Weights of a small GPT-style language model, trained from scratch on English Wikipedia.
Architecture: RMSNorm before each block, no position embeddings, untied embeddings, normalized queries and keys.
Training: a variant of Muon for these matrices, 147M tokens, 9101 steps.
Each number is 200 + 30 x the weight over its row's rms, rounded and kept within 0 to 999. Layers, rows and columns count from 0. The size before them is the row's rms in percent of the matrix's.

# layer 5 MLP down (transposed), 384x96, rms 0.0864, rows 244-280, columns 0-95
072,212,225,184,182,210,187,192,185,188,229,221,208,214,195,226,228,208,154,174,236,209,177,215,230,180,172,223,187,159,209,200,239,200,235,224,212,215,220,165,170,218,175,178,236,222,259,163,240,184,227,177,223,250,286,191,214,230,204,223,242,243,225,188,217,188,170,185,201,254,211,230,243,167,162,189,213,199,136,194,145,175,140,240,180,165,180,146,249,129,185,185,171,171,197,201,186
111,178,212,256,217,178,170,191,245,213,212,168,140,205,201,182,211,173,208,181,205,212,215,222,174,216,140,168,195,243,152,127,189,232,207,165,216,236,232,228,223,203,204,213,207,233,213,191,266,204,245,251,213,229,171,173,177,189,178,185,229,227,210,160,186,216,203,221,169,219,259,168,180,188,192,170,182,287,219,210,195,238,176,242,190,173,184,220,236,180,219,186,234,203,137,190,146
104,193,209,200,190,239,203,216,215,206,170,121,162,217,215,212,190,206,228,181,205,204,251,201,152,128,216,237,192,181,214,137,220,181,221,153,203,151,250,238,220,188,241,198,198,247,213,200,206,201,182,168,258,195,162,236,205,178,153,135,187,243,248,186,177,180,216,189,243,184,241,243,183,202,167,173,189,219,224,183,211,143,224,217,172,183,190,181,199,213,226,177,215,163,166,234,153
127,221,190,170,241,253,210,198,203,200,281,221,196,156,173,197,262,233,235,176,223,229,220,240,201,159,191,203,192,176,178,227,202,221,169,162,219,185,227,155,231,233,179,224,181,160,212,221,187,170,212,234,214,203,143,210,168,138,205,232,163,193,179,188,187,163,228,236,207,149,214,169,157,236,183,198,218,195,245,233,195,156,247,196,194,145,172,238,142,228,233,177,209,211,179,229,207
099,209,171,171,175,203,206,240,204,171,157,215,224,176,246,204,217,215,234,229,168,198,217,288,166,225,227,200,213,155,227,204,183,203,176,134,227,188,201,249,137,184,204,192,181,175,193,200,252,199,200,178,256,196,236,251,209,192,202,248,190,247,177,213,251,165,175,204,172,198,178,227,228,163,229,180,187,187,204,268,178,236,212,207,180,232,176,204,171,239,192,121,200,234,205,172,218
099,217,222,202,219,269,204,226,197,203,168,189,164,202,215,174,210,216,223,166,187,165,229,188,194,147,191,244,175,265,224,186,153,136,225,203,178,169,203,251,196,226,201,265,232,187,156,225,165,142,202,153,220,198,176,143,206,148,239,176,206,237,199,212,198,158,170,163,224,183,182,240,200,176,208,169,154,222,218,200,187,209,181,154,199,182,230,197,242,232,222,189,227,168,151,175,170
081,221,255,246,209,251,234,183,195,252,206,208,198,158,187,211,199,151,192,185,217,173,172,201,220,189,174,242,165,237,237,146,205,158,147,196,199,168,266,222,197,209,199,247,222,168,206,215,192,160,209,204,198,161,217,213,211,220,235,244,237,218,202,202,174,206,224,207,271,236,180,169,193,165,168,178,153,215,182,212,290,203,251,179,206,191,192,161,155,218,199,255,176,195,206,211,216
101,139,156,241,196,179,192,211,188,225,112,181,220,179,189,217,214,240,174,208,249,202,242,193,132,138,221,204,219,188,212,195,209,159,176,225,273,186,234,187,179,201,251,200,183,240,175,248,195,184,224,218,193,204,230,225,245,210,199,230,218,218,183,260,206,155,245,174,204,226,197,199,165,208,187,196,153,250,156,168,205,215,154,174,182,212,207,213,195,184,191,220,233,196,256,220,217
106,179,222,198,180,201,205,197,194,168,298,139,255,224,189,218,196,107,205,199,254,198,212,207,227,200,181,218,201,166,179,192,214,202,179,215,238,232,234,206,177,186,205,203,175,187,227,187,189,201,254,160,170,230,228,188,245,200,199,180,181,186,228,245,206,193,210,220,144,193,184,185,238,209,254,182,223,163,197,230,196,184,197,138,154,195,166,205,190,236,233,139,141,168,174,230,198
102,225,200,272,150,198,168,264,227,182,188,260,201,179,186,154,230,234,240,236,171,235,200,194,195,218,181,154,210,161,205,241,199,156,140,207,191,191,211,131,193,195,197,221,208,207,226,141,230,199,159,189,173,189,235,253,217,175,187,208,235,228,166,203,166,219,232,215,224,197,185,191,185,220,193,225,227,248,201,236,172,197,262,225,172,183,217,198,239,246,212,196,212,214,229,234,254
094,183,173,188,203,188,182,235,224,169,200,144,190,154,210,202,149,222,161,216,267,180,213,121,179,205,166,213,260,187,225,198,209,186,251,165,193,218,220,184,165,232,214,197,213,241,204,176,198,182,194,193,225,210,212,248,182,203,201,252,165,246,248,230,221,171,182,189,195,184,182,195,176,244,184,197,203,225,222,221,237,208,188,211,222,205,113,258,173,142,180,206,211,150,238,162,235
102,195,221,166,220,179,198,255,209,187,198,163,190,187,202,221,175,234,145,164,179,156,176,248,246,206,223,216,188,196,209,222,181,149,196,175,185,217,189,223,199,231,210,169,162,220,167,151,236,199,165,229,227,209,206,205,224,272,288,193,191,172,171,286,159,206,182,198,187,220,147,152,185,193,217,175,230,153,248,186,214,171,238,230,179,203,148,209,224,179,217,226,189,215,198,179,179
108,181,243,182,134,189,221,208,166,212,210,169,200,202,194,189,202,239,208,212,183,186,162,165,151,165,258,273,191,155,147,193,188,279,197,240,206,223,230,203,164,227,177,210,169,205,199,230,219,172,211,197,172,232,179,174,225,161,228,241,173,205,187,166,177,203,199,216,184,143,252,221,194,156,229,160,217,244,230,195,221,175,216,234,215,245,252,197,189,183,213,269,205,228,208,206,177
091,213,201,158,193,157,244,171,211,199,186,162,191,241,222,194,241,266,203,187,197,184,234,187,242,134,184,212,248,226,193,188,154,199,219,184,232,179,199,214,216,246,222,217,195,221,227,210,172,210,197,212,188,96,187,182,214,218,221,172,200,162,164,267,157,196,190,200,250,185,250,192,270,198,229,241,251,164,238,202,212,236,174,191,198,243,192,212,228,177,212,203,193,225,180,174,183
090,211,226,232,192,193,260,193,190,216,250,203,156,202,199,189,207,219,218,222,206,182,243,170,152,166,207,153,190,152,207,136,144,189,141,130,200,214,193,243,168,169,224,181,192,215,168,159,165,200,175,293,220,172,205,212,190,225,158,184,235,206,229,219,178,235,215,176,225,240,148,180,236,204,220,220,204,170,250,220,176,166,217,180,180,180,169,203,164,178,221,196,228,214,184,225,178
087,236,195,148,218,185,188,169,161,201,192,164,222,194,218,207,228,151,224,220,239,245,147,188,217,209,207,202,242,243,269,199,203,226,224,181,199,215,178,217,209,186,198,210,187,210,266,199,210,205,178,235,197,198,187,199,174,186,177,164,205,164,214,229,165,174,135,216,225,121,264,247,213,196,144,217,234,166,173,188,166,205,207,225,221,202,158,134,139,222,226,218,219,168,175,215,225
093,220,207,154,228,188,187,213,202,246,234,217,160,194,203,173,146,246,266,183,192,132,203,213,227,236,204,211,203,198,258,170,230,194,223,250,156,211,209,223,263,182,213,191,172,190,189,214,169,247,196,154,181,170,190,234,145,212,184,188,171,197,200,235,174,175,205,172,188,195,212,205,179,184,260,160,225,160,173,185,183,195,193,214,205,197,148,249,162,219,268,257,183,191,178,156,215
110,161,124,201,202,182,239,226,221,220,214,196,147,227,174,176,251,236,224,233,184,234,231,242,174,216,211,183,174,226,152,214,206,182,172,180,200,214,166,196,208,196,210,159,241,229,104,223,191,208,200,191,226,163,169,183,192,220,190,263,167,254,184,212,192,171,227,177,217,211,228,206,214,200,201,242,196,169,222,201,232,186,214,238,255,202,196,217,220,214,249,173,136,181,251,151,203
095,172,206,184,169,221,221,201,200,188,229,263,186,170,170,168,178,243,198,177,278,201,221,129,163,201,234,169,207,188,203,207,166,173,167,216,254,210,225,201,162,206,209,191,172,172,156,183,181,225,220,215,191,237,251,194,236,187,193,167,221,182,191,194,183,210,155,238,194,179,197,190,258,156,193,249,187,200,203,193,121,186,114,186,210,175,201,212,191,191,252,169,202,240,194,213,254
092,167,220,194,173,223,141,205,173,153,244,136,204,194,196,208,174,147,214,250,207,207,223,159,243,162,186,154,182,187,265,243,162,195,174,157,216,242,180,204,192,157,212,209,198,175,211,170,224,193,205,163,189,170,184,200,187,178,182,205,184,199,203,169,236,209,186,176,208,145,251,154,193,217,203,190,196,205,214,219,185,169,218,293,200,170,222,275,188,179,184,261,167,201,227,189,197
105,215,227,201,190,197,211,196,200,203,178,199,194,193,195,245,258,160,218,209,169,182,197,196,202,203,225,202,225,215,221,197,166,210,180,195,233,259,189,253,164,198,167,136,271,240,179,208,149,160,238,161,183,177,161,173,171,201,176,199,193,238,242,192,168,213,182,201,191,197,183,183,214,156,195,235,224,237,222,115,169,236,231,185,163,194,199,177,200,259,126,151,142,213,199,199,224
070,213,197,230,203,198,169,179,194,195,186,245,192,189,223,217,216,176,247,223,223,226,228,198,205,148,161,135,168,173,199,211,269,184,179,198,227,231,188,194,221,193,209,207,203,195,181,226,227,243,208,166,208,213,252,214,231,217,196,186,199,202,213,228,198,144,203,207,168,198,187,253,217,177,221,173,196,126,249,265,174,272,170,155,169,134,180,119,158,196,182,221,207,188,227,229,198
103,186,177,196,201,211,172,251,161,175,149,218,141,176,166,185,233,135,206,199,211,177,171,155,188,257,205,217,206,256,213,198,158,216,190,171,178,223,201,219,194,198,187,209,241,226,206,208,253,191,158,154,167,200,221,140,178,199,247,156,172,224,243,192,245,221,142,178,193,221,173,194,180,201,248,248,198,203,204,253,214,191,206,185,218,166,171,267,157,197,189,166,189,164,194,239,192
106,251,164,185,181,152,164,206,207,226,198,246,203,130,245,236,198,209,232,235,182,183,220,245,202,191,213,174,208,201,173,148,201,194,197,209,181,168,237,209,247,178,241,186,225,204,182,225,209,198,227,193,236,121,182,218,184,190,205,211,185,256,136,194,157,200,209,189,223,206,201,223,198,199,161,171,194,175,233,116,201,256,212,260,229,167,206,184,178,209,152,162,224,231,196,173,235
069,176,240,168,199,189,162,166,212,183,203,184,239,216,187,211,237,230,184,232,192,210,195,238,211,163,260,210,201,188,164,212,228,188,169,113,210,186,206,180,251,189,202,216,219,191,202,212,212,216,155,252,249,258,190,180,226,108,236,177,169,184,176,214,208,200,153,194,221,175,159,205,254,176,104,219,177,198,207,195,223,206,190,163,215,195,199,188,258,163,230,204,189,185,219,207,205
109,206,214,215,184,202,229,178,218,258,207,203,262,174,232,214,223,259,250,127,178,215,182,242,196,212,204,196,181,270,223,193,187,214,201,201,235,124,168,189,190,209,206,172,167,222,223,187,211,195,210,148,229,188,170,234,135,195,213,198,236,223,208,241,184,180,193,222,157,230,158,163,207,166,183,221,229,170,193,181,183,213,206,185,148,208,144,134,181,193,222,217,224,165,145,187,216
118,198,211,177,203,215,174,208,220,242,168,187,230,178,204,241,196,199,195,133,248,187,261,266,156,146,181,199,205,175,226,220,214,199,267,199,218,149,173,146,186,207,222,150,144,211,220,212,216,222,230,158,224,196,184,171,169,184,206,217,202,244,220,181,183,153,202,247,232,242,172,207,172,158,203,182,197,208,199,170,200,197,195,291,177,224,205,169,212,181,222,227,191,196,177,166,147
098,163,237,204,174,195,193,238,216,206,207,210,226,225,195,164,238,212,226,177,203,204,223,201,140,207,233,171,191,223,247,234,238,176,171,251,151,170,160,166,191,206,214,215,187,182,230,195,192,177,202,183,195,232,178,244,146,194,253,205,152,268,181,256,190,218,251,232,209,183,203,211,190,171,204,189,143,190,190,255,142,207,174,209,249,126,238,167,191,256,202,202,203,194,225,200,230
108,182,209,214,220,175,222,202,194,209,235,198,191,197,222,125,176,180,199,169,181,216,208,182,237,214,206,185,301,182,178,142,221,156,180,162,194,171,282,209,247,190,226,277,201,197,300,200,205,240,199,179,196,178,230,170,179,152,225,197,199,211,185,221,199,221,216,213,229,186,186,193,229,196,188,220,219,250,214,172,179,243,158,189,214,180,221,208,160,181,209,191,159,226,194,180,227
113,138,168,193,178,192,223,179,204,171,220,203,210,206,222,160,167,218,187,163,250,211,172,160,234,206,239,181,184,195,181,187,173,272,242,219,229,260,188,194,226,203,202,135,143,176,209,232,174,215,219,258,184,160,169,169,205,154,263,202,168,223,165,195,233,208,217,203,175,132,204,227,186,232,196,224,179,222,197,157,237,154,252,205,188,174,188,194,175,224,186,202,207,184,244,229,230
065,122,183,201,183,197,232,203,187,188,149,257,211,154,210,179,187,136,155,157,197,174,223,203,184,195,249,190,242,225,193,194,256,249,225,224,259,209,201,248,186,209,206,189,182,188,216,258,183,216,168,137,241,204,190,232,209,193,160,272,227,138,220,208,186,182,228,213,181,180,199,201,197,177,182,186,164,185,204,183,158,198,172,176,174,258,212,228,194,212,195,216,173,189,200,170,150
106,246,198,247,221,170,255,198,187,238,191,214,169,200,180,227,195,170,248,257,178,224,225,201,231,209,226,170,179,193,207,195,268,220,217,162,100,155,202,141,171,197,195,200,206,250,180,223,217,186,173,228,231,199,142,239,188,215,201,218,207,169,204,208,224,200,225,189,201,200,177,194,115,210,222,228,237,233,192,225,178,191,262,222,208,203,248,169,198,209,214,181,240,209,186,161,202
116,277,154,168,252,200,149,268,217,208,161,209,191,216,201,172,203,228,234,148,259,280,160,181,172,219,189,189,232,199,160,156,251,203,180,171,200,180,206,190,186,190,164,214,214,219,165,194,167,205,210,147,179,231,189,198,199,171,209,242,219,193,184,201,232,175,190,218,206,160,217,162,209,174,182,208,178,176,167,151,176,192,213,233,190,185,170,268,203,167,186,239,225,200,238,200,164
108,177,139,224,222,175,205,179,203,157,186,193,184,197,185,210,214,187,205,218,178,220,235,214,288,157,185,261,149,160,187,163,204,221,257,170,154,205,181,151,201,173,221,209,189,211,259,159,223,251,214,227,249,191,182,215,166,213,229,194,225,197,207,190,131,185,197,226,186,204,205,193,217,169,225,185,250,138,238,221,180,196,200,210,200,236,182,169,252,184,244,219,191,213,169,161,161
099,285,208,253,205,240,246,156,207,194,218,219,219,217,195,172,181,203,196,168,216,218,154,185,207,238,224,222,218,199,202,173,165,236,208,235,188,224,211,203,212,175,245,175,232,175,181,247,238,172,209,223,237,216,236,135,233,212,231,214,198,149,184,206,236,200,150,213,180,201,204,207,232,209,172,160,263,146,272,257,212,213,187,212,183,211,210,172,216,168,197,148,157,192,178,235,193
078,181,205,139,246,154,202,200,175,147,150,223,211,177,226,226,213,161,232,160,146,161,182,129,185,229,191,158,186,174,201,230,191,177,137,212,197,243,166,253,149,167,202,231,211,223,166,194,195,166,227,193,195,182,226,201,172,215,202,189,223,171,202,153,215,202,227,250,247,141,226,176,226,167,192,276,199,184,175,211,205,201,164,220,199,181,201,239,201,204,191,236,227,211,179,201,171
107,195,185,239,208,256,194,216,203,200,290,185,196,235,174,156,193,159,201,141,228,206,192,164,187,163,185,165,211,205,203,153,191,216,196,224,253,193,226,211,189,210,213,231,176,225,248,241,241,180,218,245,161,201,228,194,192,194,223,184,240,227,161,234,137,204,186,190,219,186,199,217,222,132,142,231,209,251,239,129,204,182,195,220,218,205,211,225,221,191,207,214,223,220,199,253,246
# layer 5 MLP up, 384x96, rms 0.174, rows 245-280, columns 0-95
106,159,190,172,236,229,250,184,152,199,178,187,191,243,159,214,278,190,180,219,193,203,170,198,189,205,230,173,245,170,235,201,175,192,133,194,159,171,196,209,169,186,159,216,202,208,235,150,220,169,238,206,177,193,174,204,223,151,212,187,234,212,244,205,263,188,186,249,181,207,188,187,222,168,195,160,174,167,199,247,174,188,191,209,204,215,212,222,156,228,137,283,236,181,186,220,229
106,213,196,192,191,223,261,222,209,199,165,212,213,222,161,200,127,173,188,221,193,206,149,286,195,188,158,170,167,162,167,251,159,184,219,190,250,261,206,205,202,183,168,239,198,214,223,149,188,188,193,217,191,212,192,186,216,190,207,139,211,214,188,168,197,159,194,152,220,204,180,175,225,264,213,209,183,173,154,198,167,215,169,251,181,173,197,255,219,184,245,238,236,163,211,231,191
115,177,264,191,205,232,183,195,212,212,136,217,225,209,195,183,157,225,157,222,250,255,198,266,211,211,199,187,172,166,197,202,182,199,176,204,212,294,232,186,181,188,183,189,195,238,178,201,163,198,252,180,186,179,199,202,220,254,156,236,179,230,194,227,217,184,182,190,219,235,226,244,217,227,236,161,220,189,252,222,174,228,215,223,213,141,173,224,186,215,175,185,225,159,191,171,126
106,187,244,188,229,229,210,159,171,225,235,142,198,206,193,145,228,214,207,181,194,200,207,237,178,165,210,231,168,204,160,206,171,232,157,184,211,194,186,161,148,221,157,196,148,231,184,163,235,220,181,188,198,175,179,158,198,142,145,194,214,203,180,189,196,159,209,176,200,171,205,202,137,188,193,187,175,221,137,199,167,212,185,211,157,226,178,257,189,249,217,206,235,255,132,167,160
101,149,180,222,227,156,214,188,123,241,207,158,182,190,189,176,236,204,226,193,176,172,194,229,176,271,158,218,180,208,191,192,201,220,230,171,211,197,168,180,165,151,151,184,182,170,146,215,167,213,204,199,103,206,222,208,259,178,203,225,193,210,206,181,229,208,213,226,155,178,186,210,177,134,197,206,205,235,210,197,187,217,160,158,180,241,205,262,182,208,205,255,219,192,218,200,164
086,191,219,162,219,176,267,199,144,207,217,153,219,180,166,254,106,256,219,204,162,219,156,198,193,211,232,219,191,215,181,200,185,166,209,232,222,176,201,208,250,224,209,225,193,191,166,143,203,214,170,191,216,183,205,195,234,224,168,223,183,189,165,268,223,185,211,202,225,157,207,208,189,175,231,212,177,180,141,237,273,226,233,200,189,230,184,183,186,206,216,243,153,229,230,234,192
093,216,216,183,182,190,160,214,210,216,183,201,212,195,181,167,234,251,248,219,243,169,144,183,179,275,199,191,187,190,207,240,201,245,224,193,172,159,206,234,120,178,157,148,204,170,232,247,218,204,199,188,192,180,169,166,199,166,214,164,159,151,155,203,170,226,214,216,220,184,199,183,256,213,190,194,256,178,220,149,203,185,149,159,257,211,191,217,201,192,261,175,192,214,203,204,177
100,179,266,162,232,208,202,169,214,186,242,154,209,238,171,188,206,180,184,209,200,201,199,176,213,216,170,170,220,214,244,233,212,162,222,262,231,183,208,220,207,167,242,161,196,229,170,190,147,177,236,242,116,217,211,194,227,171,218,219,205,154,203,190,252,183,172,178,188,193,208,207,168,166,196,155,216,180,195,217,258,117,218,140,185,207,190,197,185,193,176,143,188,241,200,225,169
105,129,209,206,169,208,185,244,232,206,176,242,191,148,210,169,149,199,200,239,233,214,224,215,196,225,181,216,243,185,225,182,231,186,160,220,236,197,188,203,148,230,164,187,205,204,230,192,233,106,165,214,199,183,204,202,242,149,204,204,156,183,171,222,163,218,282,173,181,209,193,215,195,191,202,165,228,153,190,181,220,215,270,215,222,149,170,222,194,211,231,203,200,240,214,178,160
092,208,131,170,221,182,180,205,164,239,220,219,228,247,168,152,217,169,187,215,215,225,138,177,188,187,181,200,142,239,147,221,206,179,164,180,210,213,234,199,214,217,193,200,154,171,197,99,176,167,161,203,133,204,157,163,177,212,232,218,163,171,232,216,199,155,162,197,215,174,194,224,169,239,170,181,150,216,185,198,203,205,172,187,217,205,182,219,166,174,168,187,188,217,171,180,239
101,216,211,166,255,167,253,202,194,215,164,214,184,177,171,187,154,186,179,224,174,178,152,238,185,196,192,152,203,172,185,157,239,194,167,171,184,150,213,209,243,255,208,195,199,200,172,200,200,185,205,238,190,191,249,168,238,211,162,192,251,192,219,173,178,216,185,210,158,225,269,152,219,187,207,165,181,217,211,195,251,189,166,215,215,228,183,230,191,225,206,172,107,230,231,142,237
098,190,179,209,186,131,189,197,223,186,174,245,194,237,201,235,184,242,135,166,186,196,200,169,188,197,190,182,202,215,256,234,237,160,191,249,183,203,225,205,223,193,208,232,211,168,96,214,212,183,233,198,195,215,223,190,205,161,184,221,258,180,155,167,183,236,245,224,194,199,214,160,232,213,178,189,210,213,224,199,218,193,134,215,271,198,225,177,203,169,182,202,224,177,209,194,282
098,185,219,175,188,194,243,210,209,174,204,197,188,152,204,184,168,200,178,202,243,199,190,169,205,197,170,160,287,218,204,170,212,173,176,198,209,207,160,198,208,137,156,208,208,160,251,167,167,185,249,182,200,216,191,201,190,206,161,272,208,212,239,203,208,188,129,171,180,184,184,159,182,221,183,190,157,234,171,137,133,191,202,217,213,211,190,190,149,211,233,207,168,181,174,154,127
088,227,197,226,236,194,227,235,279,221,191,124,193,228,251,258,189,215,207,238,169,139,260,168,155,224,201,177,209,192,234,165,208,238,210,218,205,227,176,191,173,195,211,224,205,187,191,210,190,194,218,178,203,230,231,194,214,242,178,113,232,183,227,247,204,216,220,189,216,189,169,219,219,184,174,209,203,158,226,143,197,227,181,185,281,224,185,226,215,213,186,199,209,206,152,233,186
088,215,223,176,280,202,212,204,179,278,245,189,192,222,250,217,181,231,184,200,180,209,190,212,217,201,212,263,180,174,242,215,254,200,169,181,166,182,198,148,225,216,159,247,175,209,213,207,229,229,167,220,156,176,149,173,193,211,203,202,205,166,213,190,178,143,226,204,282,201,194,197,190,200,182,203,245,163,203,201,166,173,209,172,218,242,152,213,206,201,223,193,228,270,193,244,234
100,229,211,211,265,210,170,222,209,183,230,179,144,233,164,211,190,193,186,275,252,164,203,233,185,216,223,180,204,193,171,195,234,208,202,193,204,189,226,239,208,189,238,234,204,225,143,184,193,209,216,210,227,195,183,251,227,160,182,233,187,191,137,228,273,152,175,213,172,223,241,204,192,214,189,127,172,200,263,175,244,246,184,263,167,174,213,210,215,199,221,218,233,207,180,198,193
110,177,210,215,187,105,210,211,166,259,163,189,203,180,174,192,208,220,181,240,182,219,154,205,187,246,207,145,179,197,159,174,204,149,171,192,204,192,224,233,241,251,184,204,181,195,203,186,253,217,224,244,208,188,207,210,249,195,205,237,224,170,190,217,170,166,245,158,209,212,262,151,243,189,231,199,229,232,180,203,176,285,218,181,223,200,187,205,217,164,250,194,240,213,192,206,181
098,227,170,148,217,222,234,249,182,279,190,205,209,233,186,225,247,247,226,216,225,207,212,180,192,146,170,193,202,229,155,217,200,224,205,225,177,264,169,259,233,197,215,194,179,193,152,212,205,213,210,152,164,198,226,184,239,189,190,220,188,224,189,216,195,185,240,143,207,104,228,193,246,201,164,264,203,172,193,198,196,157,211,210,214,204,192,244,157,188,198,173,190,215,208,196,238
090,195,171,211,179,172,192,235,163,194,191,219,206,183,169,140,149,230,192,179,181,202,120,228,186,209,138,236,177,212,254,172,238,220,213,236,236,225,238,234,183,197,202,174,212,213,161,236,191,194,218,210,208,152,195,188,191,152,196,266,265,158,253,186,216,176,239,208,235,194,204,223,141,241,177,173,137,181,213,180,167,182,188,164,203,229,209,230,204,196,208,212,203,198,211,201,258
113,107,183,174,152,205,187,204,146,154,237,254,199,218,181,202,230,154,207,225,216,189,207,227,214,167,206,161,187,220,225,181,209,230,204,212,203,252,198,220,148,215,210,238,217,245,117,185,174,133,207,177,173,199,175,200,234,234,251,168,181,186,208,220,206,181,155,183,211,211,151,210,241,189,229,234,200,216,145,157,230,213,219,212,199,168,217,178,215,217,152,191,190,225,167,212,203
079,205,151,222,201,215,165,199,186,177,235,116,210,191,201,193,194,232,223,248,143,175,220,131,186,207,205,253,199,179,210,152,190,225,187,245,203,209,250,202,188,191,172,213,129,176,215,216,189,211,174,254,193,200,227,236,205,169,161,213,211,192,191,195,228,254,233,120,252,189,223,168,232,227,184,211,191,227,201,153,163,187,173,253,181,228,227,199,219,186,177,217,203,220,222,158,173
113,201,151,154,212,202,222,150,204,185,279,202,204,204,184,193,188,176,207,181,171,227,239,221,215,199,152,221,140,160,270,176,185,252,244,209,204,240,194,202,171,214,159,203,204,187,189,237,212,211,210,239,122,149,128,191,201,144,234,216,196,143,243,185,195,186,209,210,215,193,181,257,219,161,213,200,233,204,199,191,156,160,190,198,228,196,190,176,230,248,230,191,195,206,201,186,205
097,168,205,234,166,196,182,203,205,183,219,194,195,197,173,166,232,242,222,217,212,199,161,206,194,190,167,222,170,195,183,198,189,201,161,207,179,186,137,169,178,168,118,136,221,184,219,202,221,208,178,207,216,146,185,193,223,238,210,228,162,186,248,157,168,211,213,174,227,201,227,230,162,223,195,174,208,278,209,162,192,220,196,219,225,229,219,194,142,193,215,289,195,254,218,171,130
070,173,236,195,176,194,227,231,191,209,214,166,237,248,213,201,280,245,187,205,167,207,175,241,200,180,176,125,191,222,234,236,210,175,223,187,237,181,180,246,141,220,220,142,171,186,214,198,253,209,212,185,218,187,177,206,219,170,187,196,203,206,147,243,147,189,233,235,229,185,163,215,255,216,202,188,208,249,185,175,238,220,234,176,198,200,168,191,155,252,214,194,218,242,229,245,174
103,138,170,158,217,236,242,221,192,247,208,187,204,202,237,211,200,249,217,199,196,192,182,224,228,229,193,176,222,188,202,146,125,217,173,201,173,172,167,176,145,150,172,234,211,238,221,184,211,155,235,195,202,195,208,239,219,199,226,236,214,211,237,216,223,98,206,204,195,198,181,185,180,204,221,166,228,174,196,255,240,169,201,222,145,201,173,201,162,192,159,240,228,151,199,189,175
121,196,177,202,212,166,188,143,158,174,198,222,190,179,186,253,199,238,193,238,206,177,200,211,199,200,199,227,199,217,139,179,179,188,131,211,215,193,161,185,257,222,199,278,202,181,213,162,209,195,217,154,187,202,136,198,238,230,180,201,224,161,206,239,205,261,201,239,186,268,278,158,203,231,161,199,197,220,189,184,236,214,245,161,203,224,211,199,193,240,198,211,163,203,181,202,257
103,208,230,243,143,173,205,174,217,167,166,222,178,178,154,137,214,247,217,195,181,159,152,231,195,220,199,182,200,163,224,207,244,225,182,196,186,171,184,202,187,243,156,203,202,200,178,182,195,168,185,164,231,245,182,227,185,244,199,229,177,222,150,279,181,192,180,231,245,165,223,161,195,204,232,175,169,167,217,247,173,172,169,208,184,167,232,236,218,229,177,197,269,260,209,195,199
091,180,211,173,231,239,184,224,216,238,234,259,240,143,210,173,187,209,226,251,164,157,197,232,195,228,199,187,191,197,215,201,140,219,224,159,215,203,162,153,203,166,193,204,227,154,184,196,159,237,209,212,182,190,210,202,204,199,183,199,143,188,161,169,205,181,221,188,167,223,202,198,225,214,219,191,174,220,174,193,248,165,133,261,187,132,211,177,179,236,216,180,215,273,256,191,153
119,213,185,239,244,208,155,180,141,213,124,182,239,156,144,161,207,246,184,231,209,172,198,216,196,168,164,169,264,205,215,204,205,197,151,176,218,232,200,226,220,178,203,170,191,219,239,173,227,189,253,189,229,187,141,197,217,235,242,234,168,155,169,229,235,235,165,154,220,195,180,190,192,148,223,175,203,178,209,191,182,173,190,268,211,203,207,195,180,216,161,160,207,226,181,200,235
073,171,224,201,243,235,131,156,159,246,202,205,234,196,196,205,254,257,269,231,201,213,221,247,203,206,183,199,224,194,162,153,185,185,200,191,159,202,233,271,194,173,203,216,214,177,201,176,191,199,143,223,188,231,178,189,167,129,237,208,176,190,173,169,267,209,172,187,235,211,219,215,289,185,237,203,232,196,247,187,216,205,196,197,198,187,212,201,222,162,195,188,209,209,196,230,219
105,195,170,252,170,181,229,169,190,200,260,180,196,206,158,168,162,206,224,176,242,167,201,198,194,211,209,191,239,155,221,243,238,162,189,234,230,175,181,256,167,165,176,184,242,174,219,169,214,188,186,200,242,222,193,211,175,248,251,245,179,231,165,244,238,213,207,166,167,214,212,176,182,236,231,149,137,179,163,181,219,197,221,211,153,186,230,214,176,205,149,198,250,154,188,211,166
112,242,196,182,224,139,197,190,212,230,222,220,184,221,177,201,187,239,187,204,231,167,186,219,158,183,186,176,215,254,240,236,179,200,161,199,210,147,197,213,186,190,211,212,233,241,225,207,154,177,206,237,177,248,210,208,258,168,128,238,197,145,156,173,230,216,176,230,216,223,182,212,198,263,189,250,176,153,230,193,213,149,191,219,217,171,175,164,145,173,198,207,227,226,169,218,259
111,176,237,196,214,192,141,219,210,136,146,192,189,199,182,171,182,200,182,183,230,236,225,197,234,257,199,183,184,198,204,179,161,241,165,160,189,162,237,206,181,197,204,181,210,182,180,204,118,175,252,144,174,160,207,207,235,195,253,190,205,152,264,188,218,182,163,165,256,188,240,220,175,178,175,172,236,140,184,149,192,192,208,176,205,244,199,196,158,190,173,196,180,213,214,216,218
100,207,215,171,224,174,228,226,209,293,165,221,224,141,218,203,154,233,157,236,205,189,195,227,215,222,243,194,145,203,213,196,183,218,188,186,191,186,154,248,193,154,169,217,211,230,178,169,206,149,203,154,184,234,210,214,164,160,204,130,202,185,173,197,182,147,236,217,203,234,226,177,197,263,243,212,204,230,219,226,222,239,169,207,207,225,232,224,178,188,175,210,187,214,197,139,246
086,218,190,156,234,220,243,164,178,234,162,255,251,265,204,193,187,188,221,216,228,202,183,156,173,158,176,264,251,193,189,171,198,185,212,208,202,195,177,222,191,260,197,157,212,266,156,196,188,221,213,227,200,161,155,137,184,201,173,226,195,214,203,199,254,164,136,192,233,180,219,232,234,223,233,175,197,222,179,222,210,239,165,183,251,188,196,230,217,204,178,153,188,202,236,198,203
103,228,190,211,198,207,212,214,174,251,195,227,190,170,169,202,191,248,221,192,224,226,257,204,177,188,207,235,114,238,178,169,197,263,270,225,204,239,184,167,227,229,169,216,233,210,229,171,202,221,269,181,197,214,133,206,224,208,156,209,170,186,173,202,194,203,182,161,198,180,177,203,206,224,266,195,206,199,169,213,179,140,180,228,162,183,238,271,214,193,228,247,196,209,177,182,212